Each number is 500 + 50 x the weight over its row's rms, rounded and kept within 0 to 999. Layers, rows and columns count from 0. Numbers have three digits each. The size before them is the row's rms in percent of the matrix's.

# down: layer 10 MLP down (transposed), 512x128, rms 0.132, rows 284-290, columns 0-127
# gate: layer 10 MLP gate, 512x128, rms 0.146, rows 285-291, columns 0-127
# up: layer 10 MLP up, 512x128, rms 0.134, rows 285-291, columns 0-127
down284 095:480494459506446639624495626519502491473498524498545477529437505429404476479541503515546552483557533511580590446453460502488521466474446528511484531508543446450522512510558441538419501476545503524488454570470536574521594460450514431497461446551528516457440579483462497415474397518462547476488542549474521459462474445525542416446476513575493526541479631375546446589531481539490412426507
gate285 085:551467512477517502536542488577412422415486523501468514484528418511577561386530551451483473540466501615417457479559537495450494493460473493415507474472513523492661518480518626467514449525561451575553524471618522508485467425497544488467446531536495490450492504497426503526582479523528507485391501577476580519519532553520541549534476602472418477488455433537471472514424570538568569509576
up285 095:492414399435512563511533538511455506390579579417520488465589512556519458450470519471433472458539460575428551571556436486438424479524475541493587466484489445512520546475503485418470502569561453513513489480505536534471425471456540477536518543475526476580548616485565513553562534546455472431446433573537528540496461475449453481571628537536449508468448453526477632539445452455496497492582
down285 099:521525451448477530393535463571467438559452525521458528540429547544558477471465462520570641544533450507398542503502571518529426585497425461468460506429520551500468465423400476532444505446487466425531519535562505563429503566547510531451493564452510492523479461399496455566495483476526378516421364523541471472514510439502533510564608474406552516537497507444589513443469489490470520521501
gate286 118:536418461416489669537490553507575514441471504400477483522516446412541495494536459530487496460506433517508470506470475529378524536584530454413569513470470536517536481534494543562511592446510541476513480516555441551489499517427433504483498454463522555468415514496446531507580525470485496508637494548450531475488443463453542599559482505522485544349429457446458570514558444554484494466407
up286 114:478438540498516530496533521485471492502540592516540495463499519587476461492522450495634472497520449535535497428517419433534448486410498520568525487500483558512454610443504618597408500506504550515495404414594483511459474414459525463426547470514538539471481566487512534527571473509394507487417460548486486505630494364415516489486520575487518466539491554552523541565434447475470551572535
down286 114:492461510385560525416494556511444468438428483516507518542556432547440517475549578501495479546532425602487419455475531450494420480540507540587594545499568511464458540505478508541450436373559486429479540527514422530526441475510482503487441478477468513480527476543540569466556569643391608544426536500475476449514607518451536528431517432535497506477486469516489509536561460552433526579476
gate287 096:459438471498473473510519452564390552550499568447531457537544472480576436470529467632607531585436438563545457474513572515449435545545550523472521451487351447525612570552500450554439511536534487447495484555513477507452550575466528465511473561480503490493444473486538557593422517483613531565577527502528494564507439564566491475533492523520609501539571493466436487458454456485505484531483
up287 102:436544589502399499483441516514609450545476493468543544457479515514450520530558491500482468457555443472401447533468520488633454408579385462496425486557509531523551562488545582545463591498546488490475444506437420564502472442553493586466525531377528505513551538496444480490490502503433450420477525424514394531510480470432455499478542515562462476467484488492516596507510448629534520565517
down287 097:525455588564450488545518481465492555432483588440485547495534528496480551497533435518494417515489418557530558500431451579469470551412430427478412572609545500431572514510630469515527443448591473461464436461495516594433522502498484494454499443535505458517509495547395572519494519579465428466449498431463512549502451456605548492498539531499544474428499528560531542510581521436455448582568
gate288 089:562575606503420436520495488523445547463473548508575491427439519571475457451432516623507587593451551531489548534485572493530443460455541521478508431472434473544534444510502427482424589471540578504448513521448423529414538422591502545519505576549536500501482530563466526480506517550460520520500594400589500563493542464480598488520445446493579551494549489470484471472631486502522528538534
up288 093:403427429463490526403544433499485461552529402501450493551516538483561551486578427412561384481450467505521481494449429556484511497657584436500471556469501531532512576535530571529497430523497428473553449490581525484501536577412480482472426506464458549441473462477484521508526418435435507536506475461418425502482425496534472498476492540492452430501515426472431542580392541540460492534496
down288 090:434566505467494475623509534519533520482558424481466509530502537485488525484484601537489531605468483541480594428499528412510524547561489461439471485550487449522482540511496476504478504470502500469473455579423503545478482523491506517515441548527504537432453525545497511486519536496519485470522599473499472498397543485425489450505459430825547500497433479547454514442474520517486469502528
gate289 103:475389540475491426585492547489465490492474495394474464469532482436430445527548400423443557522483571490620532452506514486419540526523481534421478533478449439448392553542574617513595513470501537511460501494511512499481544544545461506473408415528548537476429560486490478553584428456533445462461488504518544567527462510452452604451563438550421448485486514481566560529502405538451499493465
up289 100:442484551519573516515516475483474587471502580495419475401559465541504451519464482548507533501530477514499425467533550539506482533492449538539571588531526535442508438484432507508527475520550432414465467437436500482470405412612501432573362480484550458493544458475509629553481585450481522605590571499488479427556465424585578495447490516492480587572513542533485539506485554551498513441508
down289 105:536490545577607500480539380488496592539544569492436541465514503458525436599543496549466537568552519488543389449432516493533423510505458559595511534526509558496500544484467515577487491452461514369490484401429526570532452494450544409450428523500532462503490472569548521649480589520419563478446534482472482530542385496438543481535504572525558499495543517474510493541504541478441536503538
gate290 096:451550605540491464467566509557458463494514535530514590458507518536453455419456539520425522561457395478469539540489511507465517475497479517508466396562522453423635424366439464515435477511576507472509564494575518453497528461440521437497543608618590534465522558458467456441563504532516430488545503540474514653427557516471465503527490476460508508547449454444515528508462585470490520521503
up290 096:455409410548526492505521509558519425575566537496507476476603575491531510466490496552507458453543482554560571585489548442525451561467441569500486540529533478589506574436529482504447476476467563479476461497383530415481546468517582489501513424642479493555529404499461465503490467407529514406438518461478514520427497566575433565435497569489457452531472458498540513414473532435451440490602
down290 092:553595492467428445565404394621508513424430501485539610494515500521473467453549474488444513565459483492450451520675541473525455476574507521493525459540477508500511438517484550531552527523548512452501596532545475546570498488432458491574488563463473446463521503573485472617504469521448502567491473460512508459424406487419499497506488446564503492557522513588498451451461532515465605612506
gate291 092:465503602562524560479533479493481441468521461552517456505498497447598516458516550548464461572478373553445509515555537549454505569543503546607479495504492498566474514531428565456498447490431388533491487538482545453427591484472527515585470401509489556542500579468486442436508549490504596486602503431625477492386530506539444429560522461482494487538451483420470453490475520574433596486483
up291 090:462480469491514522602473556494508595470526511537549539562522514525461523468542452512447548494482505478532482468477468513520532468468335461415523428498627491485614457457511453558518514484555608495493427479472467463502486499553455416438551582490581453430419468473495460493492514479458551471454471504449530517556588475542498569454451495562522476504530421543580515478509529461592348376488